Each number is 128 + 32 x the weight over the matrix's rms, rounded and kept within 0 to 255. Layers, rows and columns count from 0. Numbers have three digits each.

# layer 7 MLP up, 704x256, rms 0.157, rows 571-587, columns 0-127
135108150101103143117182106131160124147130119169135151180118178129096142153131085107126128127181075094213095109143123201166111027161094172181151131104205064110104159126138137159141093125150069127110168162189137168084153150039132146118173076135116184103106094089119133092117120175122153126073179144041054153139135111087167119126081156149129158120132139181147131140105114074107112167149
152120097097207106092095094140147193106121085107098112057186124094110119112140094141127182121074140168121118163130153110149119171127104112159134111145145091146140086083190100087094113065183134152125089177105142115165142110183046077126174162193143094169076073114109114124176132161128111091104097151162129102097119164135155135140135135167074154176111160069109132102102106126105103162107
110123092174120126110157118156128099155129140092159121115178146149116109141124179172108136084104206160133144108173162059080092078120076116117137136124115086152232167130166163133161160153162196087103095137167133135164092170102080115157139130089089154110093099188124099152186132096152146178130131147090140098135123093167110151127102103110129120151173131114176151124046130154127121137145
112086133093147073151177098127119161077180097078179141116190064137135122150105096080175115147167172204111194114146088102066163222162089125128094155128108120169162164110128107130130139097120091166123111151073206177099124127118145169090136086112083061199092118108073133131099169053159119136140155125184149097152156158168153127141111224131103131123170139090083139103187090050200161132117
158078143153134130144156172119086099208122086130156178173152119096113122107155150224228179163140128137179088114135116118084111070080173073089134140118196143095057161064149149119089164153138171107208141093148119133082098186119104120083111149189109181147086165129132070156123144151136112162092080167150149198164142102123134139210154115123158162136111098094098056068157141076110118056120
096160125150119090142114102131115157111097140091148058175178097091139153199104100088139134118103140142159124163125089132159133164138138127082123093148107134140125112103104053128111118112112106172115146110110174153081167109179154143062165142119208085120130129158156131130133128105131121126125153105096133121124141158121101152089143127118126140150130156184130131116123156136142059132162
147121126061167137124113123153142111156156121137127155143078099174068174052147215195102116120154105149168144100115177096116116086110134109138140050121165129124102127136070153133156165114148182118103115159187203149126137121219117145150138129179115111171123113128102134123171082114141061106071105091121160140101159162136133105122095151130207077041091094127161129140130109144215144103050
169089119190172118133098155134166169147095101058074122153042104147110124120170151191072182143138129083096107115170154134060099110146134089142081177099143147113106201152161163148159117146155085167136100098175106186082086169120128105096091121126135088135128150133135158149128169117143197188060124107073103056162141132114146155107144131135114161126179096110115116114118159160163154095159
153119126168157144161158127100158109107128111126091134185159137150121122148109126130091171125095071059138092174098147127133161168136139164125140138097169108091185109123149122147126116146079189084121077154154118131105134078124117128171123101145143111127159111129099121144078106151166127136108121100098147122184120157124115051152143198085124184127152182125082090140142072076099160118214
147132207155109093176111072187102086127099089114085103097103106156106121123125140164178150137132066132122209152108119195126136139114133111136085125074126137147109137151111134122128131135205173109113102090118103142184195161125141113148108144136158097152124115095123163109065109090141150145110220119108128120158100144168145090165143140147146089079167174124115174116147184132136150085099
140138167196184138152141143133149121157124118078167101134127128136126116114181156128186114147170157105153157128140143120087130133167125091160155103103125134135155159129133151156056096118115203140154164136126112105114081126131099077098126090148065114108195093143062155118024124138149126059122089158145129104118120178129048105092142132175138145129063141147142113139181173089106131115103
106117060115170131121091044114144090170153070061158078215172075078129089096087115211136115163119103087080152091177147140145110118053131132121153146166145129150198123186197106059143067153132172069099132151153172140106133159088135137110115135183102121127155142141156169128134089108135141114132174155137055087078134119096125174164148145181172166165121130143121114139142143123209131127106
162144167155140145089173168139169144105120101121182123130137145118134107095113077160155120153140119112043125139150174111179114122142137082180090097137117120098094109185158164130133120144123131143151164140132099129144171071151134118090162094122100080092126170125100082140158114155121169157117126132118166139116177166105082148080199149151064104134157134177091168108111151106160102092164
139154105151131123116100166122128151122093064165124123143072171198103092143136123138069135053116176121162128144153106154136141100112114162184119130120182111113097147140076169118140131191169105150137101076100153189161193153136086108166146179116146144171116114108081095100146098123098112164086159175100177113073164082115120166106148143083125109105127136157129142141093109105120144064169
116193176135118078125121109164104068208066121104132153150076153085091122071163150113086115102125148179181132104103153114150114093122077075083152109147164137157092133121115159126092136086137156136116085102136193162126129108145087151136076126103152112176208126129170133109075114090081128134125185113117126181073171143123225097171102149184135205136159166140184148092184184097135135147160
156135199119134092158059126204121123071117109172146084128107133114147138173112104138107159130131138140099160077144148110110098136154132118068204104198127082138137118128098158191165200142167065149127096075134110150182120074227116142133149196119138157086138071093107171141156098076145103150114182140087106129154119140110106156114067153162082179148167103138131120111053104114094124202148
140117119135126111134150181132180077194114098128111120140126172161129112069101111146105191167149148127144150150123195151173130135075107144069064103127113113158144141119169109196129066115163105125120180189136116135109134118142088105099139085104121124143163144158163144176121119078080130119183152122147157119075113128114173119131163152121090170145158165096154154112138148084191145149107
# layer 7 MLP down (transposed), 704x256, rms 0.15, rows 571-587, columns 0-127
113162132152128123156088119153142104144179173123102106163118093161109064105140144161115138086188095096148129187107123131093078166116143162138088127105075140064134123084132062188117167093126086130115121186104141149142137152093151184067142109139069104160078185166141124178049126156082092092049162151092129131124153077186127156100093107162120121097172110188116124076170178166131073141134
146195151104132128126183104124157148136152089153136132134129061117104123114119138208077113076062059094187134136081081141141073143126076027100157061086122154143132121147166153137119119109157124138216167198119105101138154125074173098120131136178059157184074099087135138084140165147097134171159078112128075119201123118122124135099004157102160108201138132154118154139136176115146115127162
114085127097098165134177119155108169087130128093136136067161089127141160119122135101159090154155077162091144166121180094139143063156092108095166144117185108179186126139170157130123181146151107104119148155110094153116146106145110106137145120166066157115141182154099139121143159146068113144148141147160116115147121107148105086109148105182130086102103147113142082111131138124098144151139
153059117090179122067092121189095083147125131143132157124137133110118138121119165180098128137094137121168189071139092063091151155116135130182150178157119143086088074108179095051100179148085102091142099167152004149168134169189103174111138100127185172133095115160159094124111146068174108151100110130111085114134122132132128113153143184175126143126141121159131140121145130161153156167126
131100118090097089148102195134145119118130141083108129129125107127103116095108124213155134122160121123083165112172130076097225143080070149147163147144120162127185113075141127124181121107168151150111129131118108168112098170151180120101178126075107112130126094094148148113131136100115140144157139152087156124079139092178057137152127113114165109085132107134110138139140125145136156148132
150138151123170150122117172096078160091153167167130165144129183119100131116129193124113159112097178120146148117179087134109075126114118139117141110153169157137139198134143123151117141113141117144149114110117188126153153126255149119088116178202163121122177108153135170151184125133140093161184128148159074139163126156142080132142099187156121123128137122119184141093126135104159130139116
146104142160097135155093125117122111095101145186126090120133092095119078150175117117106108073175085082154158111127084134126117113041131122144181169124166133101112073159144121160127115082129168152141143140070107139128083160196175081134156121098103118114147104142093143175134173095116170173188130115134070188170158170149108097170104182050157121093092179120078122161148172101088121159147
126137137206108132089111160141124107202170152171114090162101092168136140175106109141100161141118146140112133101123124075105208125080085177116058097170171139128120137153087115079108100091167164061128124136165125131056181166014088161152081092140097098109100104128075134112115141095148097133104172131160159110195181106102100139064085125135088146074109153082145119162207085152110120155147
107143163128091149084130090130110170150130140073072124108154106074151198159131150124136100154206062153107072140124155140152181100081119082147142068134156139129193114146090107126135156150089132153054112110151131132109113102085125108119115098075166145214108175178124106125106124092140089075113105165088105094097136124138108106164133159171186159122107097168121140113173060145097095120159
171073113057089051141110192075142118133139150135126120140113130134106098156172103131123091094129101121036154152098123076163091100102093092143174155095127057183099112134146070147169135101144133127135100154103096147183128170054092088129124148131090149103095191136140091117117110170105149114081136114075083118152139123156069176135175187126155165127117147147057145183127207110109111127091
117113096129036151082085156106126120117087128081124144149107125096159084202138140164120131159111122106084091123119093146152161117162219103080090106131137128122135111079154109157115119118171119169145108067144086175130131093127105137164193146149078164157140092140137119115137073121132125170138151101160190152145116109143112141109141156184104091122165184198075103091090157101139040171136
119168155127087138095142190137129155093153122158135172117157121081146142111174125143152213138148120107118121074168163110132083156135104144148141145153171162147078115135147162130149142092195119127118186054119153161155148169229111087119133117127136155123081117171155136130106115164167160117131180103180134191097192147071097119169136159103129163176094165147121154119080128100102116172159
097105174095162185083142128094192184132137115166079177112096134158096164131135113097119069172151085153140100136159132041165150050089115177105144100186201133166143135152145096166178161135140136133116079147162134169134091155212075063168104152199100163117103149194152131197109114084076159154106130142157114103133096130117121185161125162127121067107072134154131120129113132130115128061118
133171096125125115146109095185151127171137144080149103118149157119094126142150070146104082119090165140104060113090121087150117144178148124121135105132147129147110119050074176199137200101176111123146087128160070110196127098066173070107125083154120136182095108096146107111095128101111138168090165080121097164096126130081174120161134148090146154088158122130157104155175138113145153144122
112133149089118097123113093090079150165136136137144072172153131142166142182198217091186135049109116065117145136147140059150128086090105136157136053184134094129132094081129157128120134117080064150101119103069128179119127090072084130124117156122130143126161129094093070093053139105082146109126149113127141156115141103176127148117109109089140150193071119119182170129101115145102120107139
111117139143131109132129118124066112086124095116105152143135157132136030050129151144162153131144117074128088128099121111131099090074135140127076110109171145170074133143135091139178111128083128164156138098140129050150156142201112142096146143082143174166135097086094185079120112098078122101135109151114087089145147174102068118120122101146163146151096141086184142113121141138101138147170
158140149144126117162124178104147098139143132162137133118102099144090109086108139088132116070156079129142088115106123118130115125119119141170103084132150134096115118088146123125172147119137138143126132159138149119135090116255089126155104125111116114148105110134123125123166135098156129119131160142140127180153110084129107137116158137090114141110160153143121117118153087166183141138103
# layer 7 MLP gate, 704x256, rms 0.151, rows 572-588, columns 0-127
167106123137117174124179108108056176133124145157086097151055097134138113147178154139163104127128117133157165061133070123134143077117073174099135070116146142134165079158151106117123174139152172130163182070128083103132081119207141180150118123125146139130157180097129175155159133116144120109088133097181105130133086069130142144170077127114088150166108094081118142079160139133148119140129
143098110149166105145141074173120116105154109118111110123108174137115170117114166189109062101132116140101109114072127148104157134136127148139099121165206180142142106109181110107119139109151148149123111156143119120172127143106073148168175119109155146121111115142165153148110124120133150117138143095104124161180105134145165100202114121150124116145091139112140149163156145133084143093142
096117128151117210122149149168182144128162121190097152180148106138164125193100116102136161102131168117187110157096103176143123109141126069118182124135118098118097110098113136088089116128113142116167117111150169096155100149183138132128157088211114160120145111161107130128185149146124069128169135131131122167098096155097166057101181106078048132154133175149163136126238114112097111115184
117109099142103100102132073155167122097082155125066080090121152102135127147094088149102010130130133158133151189185069138146027172082126158124071055120100127166161092108109132080142118124120078134115161161140102128164210115113089145112077062136116093101101161123122117101150110098084146107147145158148160172125102163195130185061120171108092083163083107110099152151114086141118120149106
143196057104151115118157180083126101127070122176143147181143190158144112139070127135164129170124125131160143176144063124139148097140154139104112116133158128159158107107088163098129095145098150124143100138181095072087117129052126113133119180121071073186151151091118104102153114050146166169147137103089143102137087127082186140145103141146122182115093139117178178081188157114204094077147
145120191134235133082166162094171104176133177122151129099095128126118168063161106149074194168109041107179136113105131146133062120081108100118169129094121118097170110137105147144133112090169096089117088074169094147148096097167081088099178109089114138088140163155136072140119137143079130120114142104120172158134156124095133154097145128129128139118159159103071186145152185124105089135071
096106169135057145093076083127172136126117200095079131129122093095122177121150091087152165150096106165148133119131154145098098102121133181136126165116059150154200113155130144126099126099127092106126151117115086176102109123170124122113094101163154166106100086156077140072108142102126118135152154160158077123143126113122136124157105155096106191167108141110075108136128113085168144110105
054166176129156164166091143166101106108201158115124136129118106093172148105155095164170142088083195134130156128214081104158160152169082130098145135101146099108110132095127118108105111073144120117105150082119068119124131117166123110177159131065129146116115155120126105110164146086157135125150110074134209158143127170156113119165111090107159189120153117064157090146121094116088133145181
121143086113165131086153196123122114106162144088135099157204132136052150127182157077128184112137142142168145118098137133158171121197178106110112108111187106107136143147122179151115134199126076098152148075159150092113126071163183080148139107088165084175102165135115168132139161133188145119148135126114167105129106091120181075097123126082114108140076211145107153153142102045131134098069
210113094141122120147179123154102122139123151105126164154149186113192084068101066145156119127150142116104167112104115158123135188139162112130154147119177155169123110152180137158099119173066135177160099172107112153112120183156102115120143129169148191148126164119160165093099152148132097186125148068090104142113144158176120098121144125080095118168119158118148101149155150121174159170124
204126130098119137095143168107165099197158120097125070147155149130170155152166133144155134130181138086142079085190135105107103140101142120088128132153096133207132032081156119111134151142131207158221136085142141184168095076137174117139128118096124102104169141163129145091178171098125135144078091113122159156103137112108143163151154135128131142152119127094148112136147057118089146134186
099105144099102118147102139135105147186111150170138116135102090142107090158080183162095083117191130109162151086176087144108150142070163150153143133160128080095156154158064170115123095079086139107136137057140139093125073095080099175064112080129113192160105108109128141186166178164113136134099145179109161173166113082202147124112120122084196114164104127117123146130120117111089133075121
075119119126126165155141124196100153074096125150131121140105095082115193140114136101144140153194174075072201147112087113132121162134149195085152138089147118123100114149140159158142106069124088103106170070148106150134171140114175177088121085114053149141062063138140056176125159117149116109104134186112147146133137163112148109135196082195163177088129180111096147065136067113127131131160
124161138167168106161087175148162169181122157135075092142128097133061121126112204090175191081153106070120121134115195114183131096167121110117120119051161171065125145113111084163116166122053106064108169147130140125116121083174125121102126134088155171145103169131148069145088095141139173100109105171121183160177135112090167123101172154056160170136164184082120093190117167148098163087107
091124161120185129130088109098156113133095113070095159188096153151135166126106119136184104128124108138135123149190109173113145104146127107109081127104120130112098098131118144090086137098098192159127185114161116167096139077083160044163058145101146129152103160118096085081085144147162149158159107141132088109119101155121183134127073141146125114159185171108174119082115147154147118189097
140133120155150122156097128119153178153157126088127143108059114104099115115147107160118113156155088193104118120111132133125106122141143159104141135113081165137121206141049145121115197128143107128094130124107117113160117079157163113142124126140130073209155169125078125125153092126116171177145060156117170122157167098167147091118083112115186102088097160116134155153096124130108151104149
101174076152165143138135166161117114140201145122165050119134103115171053158100113050145129139174140130113150097082081133112075151109207083132108089172138140130148078145148138136100140171152140102174129128111150095172163058104134100098162094092052187151154126164106119113149109121134112133166173174179134089137171126076093162115120120128137151075123131112159077155133140125119134139123